Weights of a small transformer language model: 20 layers, 3 heads of 32.
Each number is 500 + 40 x the weight over its row's rms, rounded and kept within 0 to 999. Layers, rows and columns count from 0. Numbers have three digits each. The size before them is the row's rms in percent of the matrix's.

# layer 14 attention output (transposed), 96x96, rms 0.34, rows 55-95, columns 0-95
099:511456526550445492458505397550566526483499504492525477527547423471537570501504496532458597508491517518532558442532466548496495493545556485520500508490506479458476426479545553514491536549493497488490501483456532522541530503453539588533500561519504434491490453474539458434408560444441462471
082:493543493506553495523418415497477523549534518572444392554504530525466489532505502434513502460512477478522507549507505527541637572516506461538474470540453545423486480503449564461426517492509482493475505490456569496501528466562536559494485497526484476451515571521446511488501521498461488474
085:378530530451479484510484522555498531539494516528554485510557518511477523448539486550535451430500472481478535392542501468499499495444534468496439497522478483533537506516512524482562584505511439554485510524556553504580509533511510475500480503456461607507504503495437472551603469468458488536
103:381448499476495529513535553515519474565555432528502528461480498496479555532527474535542453576488475529519488495583505425568465468456524514496544480528536492498561488511448436494528489541547547483433505570520486565539498536504483534503596567513448480562531532525551483565491490521512502473
093:513521506524518494455402579511559537488548541485460527412491475503521503497483530433479469499482440456470488502471509524517541535463514435511447586478569468544474516519511474567493508502515530414521497443481458454538466561542414507568553458565425514448557435500512468492504501490505525523
087:526441523448468563451461463547421493544502542519499534472547466457479480527398483437456535547425554494520545520489555495536498454491461470553456545468485562447443506450500583481459518524475438554489555473473536467528485538490489481539448468460508494572468514490556485553424517524516489504
102:403525447519583509430483501517529506480539451567468516506456472489482470451504474428477469552534475531467471518485529575475512538533523543504517501553569497525479392519500496498496492532430541460526503513473496498524538549517523486581488508473553504480475472417513436579539512449414561485
094:538529545481527483469467482471535461515485530485475535528565479451504463421480571438445523549420503580514476475546506581459527533560490500475505409504445492458483511542504494493498490538488494521462506520495468508529529466564468413544475440531464495439529516502541599551530576525544532442
093:562538484454488502520531595483486562480528599484483477552420502559473451505483548561518496493547421480429513496586482520483456461443497480444570494526467496461417487512489503497513546459450471517491560445561424504505544511463456554556497478470517472498499466539491526542495497500521523436
110:533435503475459466523511498462530539477462548497503434509455460425529499449589408443507473499502519490527486488520464491498499456510502475578475512514478553473517479562480428431419502448468539472501483481459460423586518563561516528501540470457468409435488484552469510548525487523503476460
107:504540518575606494495519535558476490520598489519528523537464446482527476483410465488501507517455499494483477517459498432429500485541464526498508526533503568470498440511484559392506485510445468452459399564499483539481458497504481478474504513532468558518468526569468528569499539561496515544
114:518499532544576541508525583469512500498493487470494462543466511511491507520475532546528485449489481531500500473574509549558517505538512507493541420461556531559534516495559507505463608509500477587519583523551533451420545535460456465544595466489570541467479495537448452540473494493516451467
108:461524545503484479491506500486484521557510486496529492584426516540493465543505511506472475550442530468491531510510512500444448573566551482500502515511495445515510595482555565547495537492447510587516529481493460460524565443464496472513522543480562515513402537485570616490456533575509494457
103:531502471497544522516376475515574519562497455547533533479519527532444445472459529481508460536465515447513537533468452506484523500413498451451482527386489479502508474525473509532499494442501533523542448491516471497488467497495506535475461462442498554562510540585575477583489467463408505524
122:470513544517542437472404508456486548439472478571497517542500477557467521489569479560443502508571542579490533444493501505458513499408468464495505470483477548513494547498583512498539562557477525426500470488530495571450524460512544482472422538445449492554501497441507498508503476441490479457
105:500433508467489498454517535400562433537556580471486475419490512537475529513467520439510477483462533469450429495556531484445492568422516494427523488560487528457482540520486510487447462518518505464426520520525520518554501474555447506470508482520456473528546503553542562550412487511533463472
111:526470514533528442459491524435504501456504486565487487460521462487523502482522457478449434501451536470573463514556430550474477488518478524540483565513443574509476517564535457538521499488516516486512419497548531454472470500424519404571579527535520535481487512464582465535470557536466420499
109:471480469532504530476484527483502575558479458420542499453483493535526581519516520457546448457520476514540521477515507492473488497523497544512491486550486448570556462564486474444457457462536499521509550589593582490466446528488556519491521445557502502554524549439561547559498521410487472495
099:552483516558480503474450521508513507449496431448429500496490467446544534489535452525583554489582489498566501515547546492518456437515444478508459540472485520483428594525453558566456437487405500493516466450514550537508500470483474473497471533494547482448433509490478489496429443539489451507
105:494537483503471537424496476479547467467457572556493504558474434484505508472428458510556516459457533469531530472588537522598452554506472523565540508462557451460492528534543456494483498572508493519428529473445576566506496505531511534463530508496485551555541533461477543484546512488576519544
095:535517544543491470452516494521582496501508485499475485472471507501520538476430536545542592511568519472439495538559556516598502453434474474498462467456498552464464496551442599476485499556565460498509497474483520430487521494465512442493461465546494542543491532443579483446494463575468520515
104:530525485509467467495541462569452488526543382506455496533458542540519473477478556473517544553537499508574465581582519464523483459503499471550469456532523499444446488467545573552445508398577476490485484503468486498480510474534449559462545541548516493583532512504480534510514501542445507503
099:483554555516463463509468499572439512497545477461571519530467491466502535425540579494482526504504541543486506469535548516457473493550451493461560428453463437519548433503442477596577457516533494560502492471428426465518492483544474493521481524542458511461497472445521515566532451517494443482
109:528471473436419503547466540516518541506508478462528515535511502491514490420528497503449507457568436500461499480563546475483482514548470472513463465485563517496585489505466540532459554557552581582527482476546494537483452600478460597486535482509410504542512487466581490530528523496467516496
109:474514538475504487443526463498507479437436480523487483561462478496520483489435414464503481544487529518480448535494507544471599488512459534414505507512402504562568488490492560526466546561417522466466527492443545490526466516495455528444484533502481595545491541485505505521495532454479400450
110:489471472520466475414428546520509491483536491454547457530517536487517475508546431452441433503501461550444477525541468532486476442520471535506573554466460531492464460494500514453430566505496513518556459455503494502501401508563466495455456433529466468533523491445458481480594484479416525551
098:529526457510445530499483542547483401502466478509447543476505510535459546528462517533525517515529486570483418465525460486450520470499431550514495487480542409530522522517495484501511446458510473602491476571551543486424466519473434437471457541477487518490508528441499479466600442559526526543
102:514512510457519497537503455493533506517517520484492483517517540437503541553471549604523484467496403471472515457477498529435603493459475446479554469557533437525470454547544508493576454399481510507476565459572511524544484487461485524552536448505490483520503489506458543489530459523389510515
096:473483479428423499565543554504515496517495507487480503500520453515601499470537504509442514490480539517500531483523480483453436527540551514495520514511527498454546496515479639464541497476469513511510453482527506453515540426480541451536532404481456470496576552502551526515420459434482480588
121:483449567440468563455502502539516514459521549560483449483448493455472479449576479474527532439477515491481507489553412471554487462498580529473474505496548438467468543480433527522520490496485534502493423472484508509438463419425530548514562534475456495478417512467441434526484520452483474485
107:460484480476477396450536528489470501499483456497522520493412563401452528542445494410492514455528514520488498549494496509430521546468487534538531516544507475564520549485489511431449511480509470472439484456518492526523534551495430476524527463586415443474482570526519551465445533518538519518
112:512482445488517560512406477516474427466521502484518529474572526463535527510568552437490523477536519519506560550485547547474494449457463503527477491554563510487493521471546493422515517503562464511512580491475545530512502520559410527573514506441546574543545475581484470523460481461496563465
102:535584511453506442472547472439502497490525551419459488502564470486509505516375602439484549569475547473455487529513448545549487524459457576479498445482538457454474492497565530477443510503511501550457499482496512498491412528470499568500450503498514485528552507509463479497427538497489479483
112:498511523539524528458488525409428502480448558493492482452483462522549481458538610517566497439463528513561496524466540508564500475508491490515493418530558608477490512520527520540467418514553450556514441530478543504509566473440482533461542445536500533549531474527478538471461445512478500506
097:493544546419494502526445467421531493521473542452473512444504547536519514520496486580546510397429526449418495467483522521436531569460439468535454440472470423545478485549462529488492541469509548446473505529476540531450482499492559474505505486519515451475539494460534496533505523491483390515
094:481504552495470417464549532429449434478501524537560512527515454477483541562492524478460524526510479430547490421499440373493469493517536540561544508491496537450551468495526464452488491494478505591486529525497443482527514481482469492541477511471480546463539496454450502499468557449422410494
093:476522539473497539473501540540557530452533453446473520448449486460465488567482464566499500463456592489498508429485525515496490475528465484524496519549492512471501562478518378558502520505553502583488495516588507465538488462499435511500555570492502474508505490570496494533425492560551400492
107:477473586447470537483487491553476502556607521460533497508637506508535518539481533474513467480543473531469481459487516510512525460486541508474515512487473561513470515490488523430480524478491581526548514532504498493575520515487512538444600468463475480538439542521538465477457586508502608483
096:426517535564497447510510503433417538458491417532441419529480496540490509480481487511504452543450484451472556408415492473546473515450453497475473481495499510489528524551569456560548489521508461482495467495479494485502474576555421526550450545527480579487492526483487543487555499473484474444
113:457539556498483490454496477526431521463500460417510501482476471513531514462513525525466456458544478456520457512474532531520533542493476564522538490509457395492436539541540560533546501455484399532452532592532445494457516551423446543517450534521499592472503484528445484509534526509477558514
099:489474531487554511530492455449528536436503538558436515427453519567492560484441565517524500548487506454510516466503554469493521535512443490501471448464495491451526442462472523452434582438499521480515446432477447494541488488440469470545525538522432554496539433402492536480498478478478565456
# layer 14 attention value, 96x96, rms 0.406, rows 56-95, columns 0-95
079:491436497494403465473525547489453528436443544453534534435446486526519493494516580476486454469468514504508435475468530466526559467509478551495545545503565477584498523457573563492533456502562465521489448523572468538567516519542536521495486525456458555586487553536535503550498495507452489512
082:592507507562564501476440527523466526450511480503481523425471450555463519596508484452535528539488503510548522556477472484429544541531491462513508504459517505480504465489419469448450461420506499510483498456498526453484490539471517563560504506495563531578480426500517455407456466453477440508
107:593576519613469515532483497487508512466533527475443494523594489475536458562517491473503506500479570504453586497461544546453543488555496483471449445538445522493419535549477509468452537491505483503599455479547587494473491446465474514466494438509502527488503439482509514461506512486526512465
084:511463497517495443576506472479474446444483509533535453463503577479517511465572447551529527590519539521516507446483507483548504431483514515460535438533414541487572505449459492463497470544423513565480569482511528521503504532415563534525504480407497557479475489531476510478454505537458511559
088:466440582541490527413568504491563493497540537500499546506449563456473507485528487518456424455484477479486470496446468518553461419490475473498526546460548486578561509550516567547521489453479428495515483499444475540469472484515511512449554519477474584491537497530470460532474540485406561501
107:519436534539473518565533564496450548480488558494534485533502505517527548507528463472520539516489484487536521486530561497453603507450480511481466524475487513498488503456519474476492502483529470575512578508527481542554469465457455470412554529422422501516465560509379506405479463536490479563
096:450423475479466483510572504449514544452451469430487452503445516502512542474553488530475478496447444408468540550536528494508487519467501478490557527479546468548497546474556485515516551592477571539452502480573447550482464572504526526420553529489462491493514442447473517510493457531458567480
086:494475436519514457573491460502548535477436465447491460466575496455517553519481479451566443571490549531458549446473452464538537509562532481507456438444525480501507512494470498539485447510511545443429530474456485486487454505559511477531478526474501505494537373495500490473493555520597500561
116:572563489522477484520465555456495522548475547486505400543467546487484502521603574379547522552496514501501487459466529437465477526493519489490489532528467486478515423474462474481501536487476495502483499547517485501415540596555540481528584484545502476505534479457539432502498496561519463481
105:531490424566526457473491502473564419459568518528525522495549478559503516447462541485509509539463481445432434552531513539538482444427435514492512510526523427476428517500511528559546545473497455511518476554484569544463499441573472457466546428452455508510576504501534478474510493503493462522
116:516569414503532508474453453509469552499493482478514514537492462418550506511515469564493558528501472508462502511567474503490526437524439480450532424434476528495540555454446457509526490400530527467570498589457477497477527506481521532541528533499484550540479532508450507519404522575547505448
112:508502447512574540492488447555583494438582539479525494507496519489510494621405483554477526491533543523487563538547560447516482469474492514512524508485519502489529585473510464565496463487484476482454400414497496499500451501474480502483487510509494467525492386499455458577503488482516506470
113:492454593515479517525490448497527459463537496494506583457481485518539474521439488502476471480504463560605425548454500457525489508491412465523537558492486497506467526460500530542454557491439495499540560505522566458531504474505493492459502493480418477593588503559502451492438531448490509561
118:526489436469535460501464504506467498535525575572500408449432478547481541502470401510490520481517461552532588434452546468551541524496493511433542548525599466526468502511480549523500513515528526475475489499472475446559458471511479481438479523491579516502496496507558557503471559420471488498
102:477432504469496541489549507502518479513513492457495514526538536548555419467488580488548495442497492521434522516454532610517480538507451517532460381495493524520442484470448507547499492558495573500395449515494464523451465533534513445516548513473482491567520440533503457480489560513540473552
122:503564481505541441515434464436545522528499556493480484549565531495502466493442442479539557477516521563458527537477519455485541541456409529507546524521435555497516523462471444469504516499499460496477524503419456487503557538470467400478588495479481454561447522434454469524488454465453505463
114:534468535521494518424474505492564590511530450533430471543484486535529438562533502554487513446494504511466527588543415587468567467512471514459476533429435532537513467520425547443449515443494481536482514522472509471483579491497526447494468461508562512543495487492468518515477519508493538576
104:543522491497523438553503513530507482483562495471545544552498478450540539446439521512480566495441569500484500452441482516504541613557550487433482542532527445552505452512563440491482500531514486486486496540429513532443507443482508530510531404551557496538532502537501484473543496469425521427
107:470515515508509513542592517507439542523503521469474495539541474528471502485516499630475521496440450530486432484465539514479530494465512532524496446524492430469442478515499502519492507486496499407506446536522520566534487525484502561572544422431553495471440563414483524490462522592492444523
096:504534519489482446488507486515531453533526520526535590520522503500531510452512519604487455504482469483513454445484490492504462544499533494446523439504509494592495502577502548472514504457503515462431515557423451572425456468515442523544554576489492602580502492469430483526489476522438484483
111:499550539528497466538495469513557490497487439446514516520456523464461553436447573524535486461529493414498413469555512538540504547539581427503542453519573594556466532511556547495525535519464489507458498497506528546483490396530489505527481510550535476520484460488472417547514447494499506475
099:467480502549530508570485556530538448528439498430481465545473502564520591548527541517532510540519559498531569478525508505501509502564482464451510526495519528541475523471522510512523494460526535541532522465480559492479485504368441596399454533549450568490496513471457495496514528542445491528
114:462540527547500565470489501521549484512458417503532468468504562570474487541542545498454423505556548527530457454456461507543522460548490458504575522543492528498480507529468506525479568408519484488488569486484435478397465528455496536472482451505530466592495460511463476477448535578479472494
123:508530469626506568508542482433550487514498540537489477483486501508485482535386569573496484453483409511485524520428555488457521483544472536474465520425503487485480571472501515533530462490424513527516421499448484500485485505514491506452516482413527528504430540476544528525532477522434540492
114:591498537542416470581478520461530507528511438566527467510451493562512500499543527429503522486556500485512418532493501525528515460510495483501542520565439473531512496472503496442534481489476441450429545466440479499486507530472564497444465532508563513542445485467591543445469429484446487450
103:517503519405457465512545478534526485557497455483428543499496488529590523430544504544463518507517554482519526539532453514487527524552507579476525484456522506516509507427552484478512500461492443520551546455450540513476452454528425525523446419477577544462427505494483576444479491476427469501
117:507433523458468459473515516440455493418501527530506591467529557495570467500498487436536519483547559476512518476561514522495509533508528502518487523366510513490541478494477497508554450447409511540543523522538522404532572464504466545466459539511593498533506522497476546530478521509529453544
090:495532491511577517443510557551486518516507542572633475510528504600465461438511509500467484458544471516527463479519494489482507523496489551538562567469483514500477493556518437537444473487435514488477515477504468437456486534421499498516550429558481510545479386531510493432501526534505493483
121:526543445489502516536458552522505465532502576427453568519510409471513477481511479459456454488503577510493535495457501525513534465491466520592515544568554474515565536491539465501486480507504543527479443557521419446577470508412513531556581429524489480550473515452464463461518515518500490502
111:517510468492499542562471482532529454481545502500468475518542560478526445551530502483515471466454437428406483457581556570496524514512534560467490458428490503511470460518465485510506493506459424500437460514470504522423449534480558333489496530488525477489461498514467522449501530507508484472
113:497497471443533561497509523525396491511469459444536506448452581456539467447531532496483581489499432457510386476471517506505461489504523467454519538497483490520532472519468511538454567431548548491489622534503496536542520476494516528460455514506566504420497479507552478436535501518478533482
102:512496494487499522490581463446502535475430427477514583447552501499485483451426512547514402477468496492484484518465476515534513490485506483452489457493488529588527544456450505525537452539517492434430499503548492520567500498523521493571520487389523593459505477543447472503489476594512475484
123:530508502513551459413467529530460532544461434469558443568482457483468478432494531593499507514525486490488451472525461467514499528552475455392519470533502510452491555529498476445500587463525550428486494490497531492506525454436488512499566522490496493548497512510427510454583545557538437518
096:482422444434461517470545482532510525492462526557365500452476504576493432494439509514545452474529477567490608484476479493492547522472486542569565512409461469547553420473491498504492450451508557498466505495492534457470491483460469497529501518488494472515492500523461519566496536530520467534
101:504535486516601483439456484478502465531542494439468506482511505542489499494558422491515502494497464513359535537498522457494521495447468458469499470468483563478497496487393448519560467485472463456535466434480481440517502537437521529516505437492511574414564514507533501572490502522526450474
092:488485474477549634487497483506436520533469573413524476490514505437506580551483513445543541522536595541511488494454458554533481520559469498445471472533499437496549553500457408478524502449550471538556458495450522535550478466470464477510550521576495465516496541506476484519469489502513507500
118:502455559471500569507503523433538509512519526531542559428473565471471376503528500419511475517493556505471541575504465544520414420462474411477508524510469499457555499508544547510488432519498486535438490534551467543508465533519493512502489483539543439540511445495527492471540431468474520472
096:511474449554524457406494489445503507509460481465513466504484472555480560586435426619487552503500507460535491450537513447522543526480517496423507479499507512430463490500480539483587557593428538526553499480463509536477521484508502486446463529440477527514466557514491460539461477497482478546
116:489489429532487437509461524512481475437482497455478526445522487470476541513427530549546556543527563481485507554563478509501599509513551471419506470456554536489540509464448491454479442479482506551464492469530557507559491478491506506536434548514508534468440525532449555475522435470437397542
102:482555508531502474468502455521532493509517523447530471461497442560513512508496443503458469481544496539525559514464463471520492586458475450547510497424574547481484466583525558579499500517494498525483589497528474476507455527484449517410510538441474580546472536472475491574478528583563462551
# layer 14 attention query, 96x96, rms 0.319, rows 64-95, columns 0-95
094:501554483535504456510491477566539512511519486572571465555504534459510476516462513505469524489538462547410469451475482432513464548539517450517473403535499476465474511498517522443530565481508512560502575405528590427496457567518553540460501502485503495556540540555506467464514487465485520570
098:454497455488544480464500505454528493506540483460524500525469561584497536494446445524526531433608463485540481532487479576466523495463524534505497473522463479537449434532571495513413598479495475482461532476537495490515524552459522485529501587405458529543481464480480512453493580527439478493
110:444475502484536524447519494459435488422528511495470577542528539425492475489466520470553490502504579494504473529582545501538500555466542503485504510484477483467583540534487533460469457515445556438479525621517432538468509567482495475549440534491530500542497460441479457498483581537475543492
100:498460515493511527442546499559553506527464542490529573514556564502484505548441483491552483469515550505523518497438541494541502449431496495425520514509547549505479436553525510512522464521464526463495507507481421531484427513431480498579451474531438435547585532502483416524465495489414501434
094:553489485531511481493461446506397508562481479476505459543473478494502430607530446451501478516493478458505500505491598414493495458532507537448475510609505557562548554506472489564491509496456464480500522540476477466489526526510406532483479497460502560505460533569550548559518503501512472539
110:533489503549539480542443517517511476548472480498518547493441504542445484498502525567446505503489449511459482513469440441489542518520480580506593473563462460510529560472410562480409499489487444466447489505500493460485586560511383481537471511520502525464478521504473535506557495455565548489
100:537532476426501579559554481480504521529472533440524520458503592583560479555485529497538520489483465528516481553429458476498511517531529562490537483516477410498500500485493481460474447461468510469582534543498542483488551450534485589506520507478538551458419526519557508500450430506556473550
095:562485481460506474525523566523529502570546505537508404550488402495486518554519622455552496523446445455453470522503489465464547498456440469502459469486487507471548509520518460564491544458485450539543483456521497436516533538555541512517559522457531491490538507567452496493533438487477558466
096:416587517546535565508491454472512570444490544504449480465507509484442508522495475499472466543493566491563524423451496553478514520576501434519436455548490460531548527508517465564493527520451559532476500575519522490579530532484539533488535593483528561498514548490478527545490556451513535492
106:520516527500515581455460494500487595471494503525512516499505543509495509438496513431494561449506472521507462532584539463417546481474510444491519520519532466477504501454516519519592515480527521451446436474554431490515582504556467495537479545444504481509411539524503467524398538525436500433
099:452454488525461521515528515479388529561489470456455481431557536499493490513470482509422496417522425438507452438465474508474502483493548566526507484463491427522521507490429549445485556481503498507482519487406477464544546507424512501424522457468511550552509469514443530552512460488523512451
105:512492525570549474437501557545534497553499479514407488444480498555501507533511468490437499464484502494525590542488525518585514531410517526453494566490496489587542485554490555463442507501484467463538547523482503440426504482536543572519433452520542540513520541586488484500447485472486528497
103:505506508473427497501422471499455425510541533550504544485545463520507583494503456507447540485540565464485473503522481442513475447449541530512471439509482415478433499542451529505514460528468578508511511571507499530449439475409493498500490547422485501560484439501445552527426533557502493472
105:506544427497510523496473524519558481504550461484538481493507530444531432469509397485407476521484433564392492515473467466496533471487515484557451446528487489495479474559574542543458537566537550438504453501523497489522562555545454509437484463499545528519542425520455482494506453504496535533
101:523491492475515444505488489489556494438534479499562466477490472529437482558459526496517521566413508458449530514472459494450470431488499523417425554557463562479427574422502490511565479461500531465478527548535540514469514458505545537458491469531523453474519576474544477511510592494515430491
109:464495519489432489545492525527501443502466514428497527395440491545515503538509511497493453579502496481500436437448510546503487498450485485547515466560470559444563497498537520464512461482569437473485525501518504503533482397491534570468531475450423553541508526504458510543555526485520564408
108:512498503467480513547491493483520520453431475468534490458395453442489598532474453555491491625441508514534469534525454565553507446485579479502551468495460488457468472486451511429522518471500425502458528537425551525500496470530502504500551516509513481542524532556456531545493484489421519519
104:477508492536461485438429552488541509503526501526450523532379517477511542565534467524552451484533498550515486504523442493464465547467492538502557507472474511493526485461482507523537507502489528436414504499510538548518582483432437562463540448507480571538542453506481580454478419517565559494
092:527459536508477546488514380489510540475450493545482546471548546516520537498523476467509502461483617522492432526600558428506504538538483572478494536533500456529517429533478536559532537509486577515509465485487619565540533520505518501460480511526484513453474548534523504461525495453514526499
086:452513386568488551567513549500525532456522491510466540507540583417446524518553531505476515507522484522482518387534456503535504505453498514475515506456508493457444444537514516437426523516516512466495453520501479477485479589472459482533502561455503481478449542449543508541491438575534457533
099:467459476520471521495520487555556545447420540535507539533471512535474519475500528495534578569429503482522570552588504467466427560517486512501500514509559514438414574479495432490498514534458554466543488481539461493465489561466481501535503482468507484518505488481553475447552582483424554455
097:529471498519487548472520528423431545506417475505462489607506489412542495532547487514478552505570473591509462517422491495430452539463463506477528509519483462513503488518490428421509471501478568474457443535484529497427493520502466494427483516461526466522546486482545531481488550436547454517
098:496491417546532458436450528495429522552483471425545438510500515452521477535513460471513460488517457527512507476449411423467483543497521524525530526558539462545531573474492463519497549493566517559467558483428524477470484472457536556464503475546451549506424516522509508495533417480503477422
096:502549508478466524450513477591470523453562529448460547526557575504553528460505521480538484579549498508527581488549513495479527514505538421469537436508520466484440507419533532577533539503497560471492512501516478500556496519512433418502449469545479419499484554449463502464513485427533488492
094:501520559507529505463507456556511503451541511433446472506483473472525452472469560549472459545441487529545485526529456503581515446537549451476510586466498542418499454492465503493534542503492580552546493457510530492517465534427426427501528470474452504527535547464529418419445490488493479461
107:540498536444495483492467541493529562482492454487448568469529488447491563492495572491474597541523605490461529575513508507472485442547457485470543428484502443416458462489485503511491560534474557528517462445503489523491432459439497490510530483536505499591444461510553478499486584496474480480
096:447476481556476574461501547493543521482616505413531564517515513503516487503498504435542487570518507481576465475476532481540437433527539456527535537492569475530531494519458452490472440469517529511513477514558498440417503572509514409539489518511541518478486522558487441552475514520495539442
106:515486462551496541542512448594524491488541511525474495457422499519467500476459528503547542498484580506513480541500473536506474454477544497583476530479442554482483474485550511512538492499474476539508468532518521552560474475573496589564472541543486567582592498500508530523621455458529505469
092:497483535511537457480555493526561509469513436486524496515546458455495525473557417560440438515392586522527479461519529542433526441528482464568518463538476457517536511498537517584561482465489464534522558528567500467491493512510413515535512464519489447501498493474537517548586547462493481529
115:417496563486520440549504467504486443535482531474511521528529481562462511503487494460484479479477514482562549445435558531522443497539444449483493544529483529499597480448483506491439448512416466565478454481579494564494466543481467523423474486469494517567439475499526452535551459520453542558
106:458517534480443477448464481525498470496510493568500410470506529521514513499430511510482482507469537509478497496559472592500502483478520496603472497517460455463538574541516509526585474480455523619609506487520467475495460508527450498546566488485535555482519545516503435521517583529473450462
105:532379483518596536534504521473566508547521562507505508473517536495563495527478462496502546507415484502532475548498491500462522465462448453522502480484519534458532579487494458539471416506478501480434505503469568563498464425524449463468512510485489525533540586530531585536530487448543554526
# layer 14 attention key, 96x96, rms 0.335, rows 64-95, columns 0-95
102:536551489477458457535517397505485458515495463542507456520536527474524543504483545487420570471579435400526483491491479481457525471471566488541462537488456455525494473443502538504510553553464539536489469455445485402551483465434420448552526511510512463489476484572492526476484494517496452538
100:552478515498543504509481488522462460553479545510570503524540533502540551549469470464510416416528437485452525484550481461474470503505541475458485451474520553562472461498543491501498569464507436518476468541524473530464425540500551522590497530383454494520479439448515433547471489526433528516
107:556494469534511497554464494545477397441533397549416476507497507544455492551498494475471454501500487539506459506495502493485536524479481514450497468550547539484567623488486525432495427523485458502484494550494554515438490578490471522555524502528516501452510565442561484527512566498516539453
108:517432472487524462538455545511487494471529518387425514490519566505465449463484441529488408514518422505554510498498536474494475525495506483507521484467459525486514436501393488486463469501460558427518505560483488528505439556451525498469445505474455413511543533515515519519452431512463580462
094:525464545531573474526503510490439453516509439560576515484436540446549465424425472542501481537537557481547533488495625498500531475522489506528464486555511524470518493513514524490498452458524496517506558525461489504574492548571465531441547424548564470529488458561512475525430524479508503532
115:474470524505495474492494507511494506502472436523590442457379487526532475508546562467456444517498516525434475455532487567534550445469534490522384465476542434474519504448476461474484521445464525504512480464481454550552528515440422544497553529549477535476477457507530539511519447516484580509
094:449535470483507524519559506499501535572480506508483522412512457512502506595478495504506477481491465454499460477513515514555540501485535446539495544539492447492462497532507579547421531446459586493385445555526519475523494503477459495443511446474463483399488539485533528545479466452566458434
094:527557488481532493504567470540558429568536494493540479583451487510460497507569542552495424502499489497425585447472563457523515456553485543490501540548530499525507511480511489482528468443478540526529533500499429452542515509556527523424481531526471486496499535516475461414503542536390510555
105:529557472532529555480472452497423488500518447534455501531479479503411480501458502549487475518511512529479518518485479492468475533475474443538516448498490434485523440502592463494482533476411499554485487486505470519516513453445563501414561521492542569496456451525533547517451421372530455487
110:524493464444522504477548482522470475465540476430547502548504510485416425471527520459576533506471530512501515508443464489369500500526453436374478499449467488525492480501449556534464521462464454544483395447519459520458492511542487478534512537558479439500490521467486438511539509501510491493
105:539537537523467476579538497467451428538535491470442497430522474518507490557427545500528491473547452481468488492445550532552461421457577516456531519428460471459522532511496495422525568531547450617568493478506481498439481513460488500481524504513446527536492517529463499532560503464519542513
107:475558457522496396446496500497500446483474533559464483532498531439513470582472481442556518507502449455512483642493551505520460504438485482437457505436460489474496473478533455433463497528511571485437494510497450498503513435523516528519455472515473547527535544520473473447447509498485552427
100:562478568500473609499444523470494494470452513498462516467575530519485511464525473497500483500540514513460454512488543419518533597446495458510432481426409458472499606452476483534484485552558529537518444525538450543432474483492497521500430517484525507547457511496535477520517526540473488440
105:596511480518425473453527478534508528447523527481522507469535573402496497512541402457453509469439463532439481529510506519469487488532538441576523476542531481480428492523492521523530555474494548458528486428418538464538509477516522543493485521493505525555478531548463499430483540427542429510
111:568528531508492549487460589462532486496520467447537479463496494470506564543523517473444462511476548535497514536525453488452553487476485644482498563506523526514479534530513509504481427485448546462522515572527443531555446471523535513500489606515483478461504563521533501569464500429529447544
101:446493477498509489569511525501552503455510503484494576471475523550454502535468542514435558566503451529479514416487481530484447513541502588572539472543487542440485524459522450423465540542455465536449562497490421608491536500485501533471459501446481517516545502534489475527553533435532540469
100:527470486478474567440467563533566484523467479564452507544382454522508463455493480517495502554520513488510493462513538562462410560502535532490551531464511498428445546522496494563428505468455434550477473554461478464520438547500469505553548555446447516474508520531497514474526544488450514455
111:486530522493493425510475480513508547499438542509436546463409506472478491557477473444520482457441471464489548474450542528418512524470494491504584469502491544488497526457480464519483538519489492453485528429548456559493518479471488444509525402541514520544402519449445560419546453498563496525
096:570497595453488531482469462528560470474590448502505463418504548580493475480472493543509493534530481452456525586581487538513523507534521532506473488465515521537540440495473494575502561528469511450541450487527500449522512536517526549501533458489436517442506518426513389485512511459529535509
085:482460481532487557486496528498575485507486468596509485534580502501512532492545549490461441479510491515505456480494591533501474458478465520444571501468541505505426459525444459495508578524459608486493458446502541427467510493470482469477487531534508501424422491572540496520552413509530534482
098:537476446446501467506474542418550556439464481491556489528569480617446516510554527500560455595490412471555463493470483505509497517487413499452461567517575456515516473520529467545463414502510544519524470463487469505499476513529456547583553484489535506521481503481507505514496530500530499483
098:508514502568462507532490470491485511490565542513513502532472511493440540498483540479426501465517590470507531394574486513521521473418549527510510446484509484472570484537481423520367500510561514538488459496497513483539521529572521483553498504502529393526494560458496522515498444430525498469
107:523510505492480482486497533539455547545581569482504486448466489503519422509530465525451448459591439444472532569522495486507461447534528617485508493524534529423451529467499502501506518490476472532467504453528553601453459464480516516462525518533511492526405505494461511480413430505489472480
097:457496447488508533508497537599540588469522486431484472486552553549525425473540549552544473447483441529553530469474457471469535480495510438475558431529472456523481541527503499478559496461472524478521503441486483546531520526551450455571480438446458485576463491523451466468465432477521530478
099:461511563544473475494502518533533483427457542466458481521499537517521556493486512516509483511509501491486567534470426512516516529524557509431583509511571433512463553475499524544544514496455503550595542454541489494460464601366461471555528491455504455533484569485509461544505456497508460492
115:490457504467519505512527505475577512446470460508474526506597475522468540442497539520452504453510540571496445510604439487561489536459453491449495453453510520442532496538423603546552456545499531534555449497518492481506491500494509459574594543502522501537483492438535453554484522470506497502
095:527467427515424575579545582531466480449518444483506508478469478438469469517511522541518440506472498425494470463456474426531438524492481476462482559521483468476490520499483480494505435500478512506437495524566421470450486537488423417510496567476522515497490545530456458531479505490546468596
099:490516496498558522503465448438611519501433521577452457450456547488511485503533550447514471537490525476522535499473467498526467461456536482508492486509485503408488511446497440470469579472533383444555523512480515508537452510538500490469485550460539562508570476576559458454513485463529539495
108:565504582492530473513448483491489577478496500420519487479447443435533464460535530489452438542529448595533460417587512532505537479571488531494488418508447445466506458535508471528542449509498475563481528513478496448530485503552465451464526475505538588506516543506493493522557513470493460491
111:454497525521513418514524533545460525490452438541538605546505456563507463492423406491438495486535514532454510475465502452530510503566516520525484524479456450487528459400493473458391487507477481468495515493492484504520554462540519476495544564470550457512494507494606530537563518511496518525
101:473552554476453540457490505421482480390522495511497506502488512526490538542513551534483449487432494566508443528581527494442499518554504460483526493539483484502511436448475535484512528528509508603534543519507527458455353511494522473528563472546467512512537468560485498483533544534439482454
108:506545535498495505469508550505491510445561565561466440522479480448510489442433536532443457554424447436486499425490402501537557494455518526451488488485494534488539487444499475482535452439468506478415441489503488474456511487573468545460471479563506513494506497478547553541532463424542528550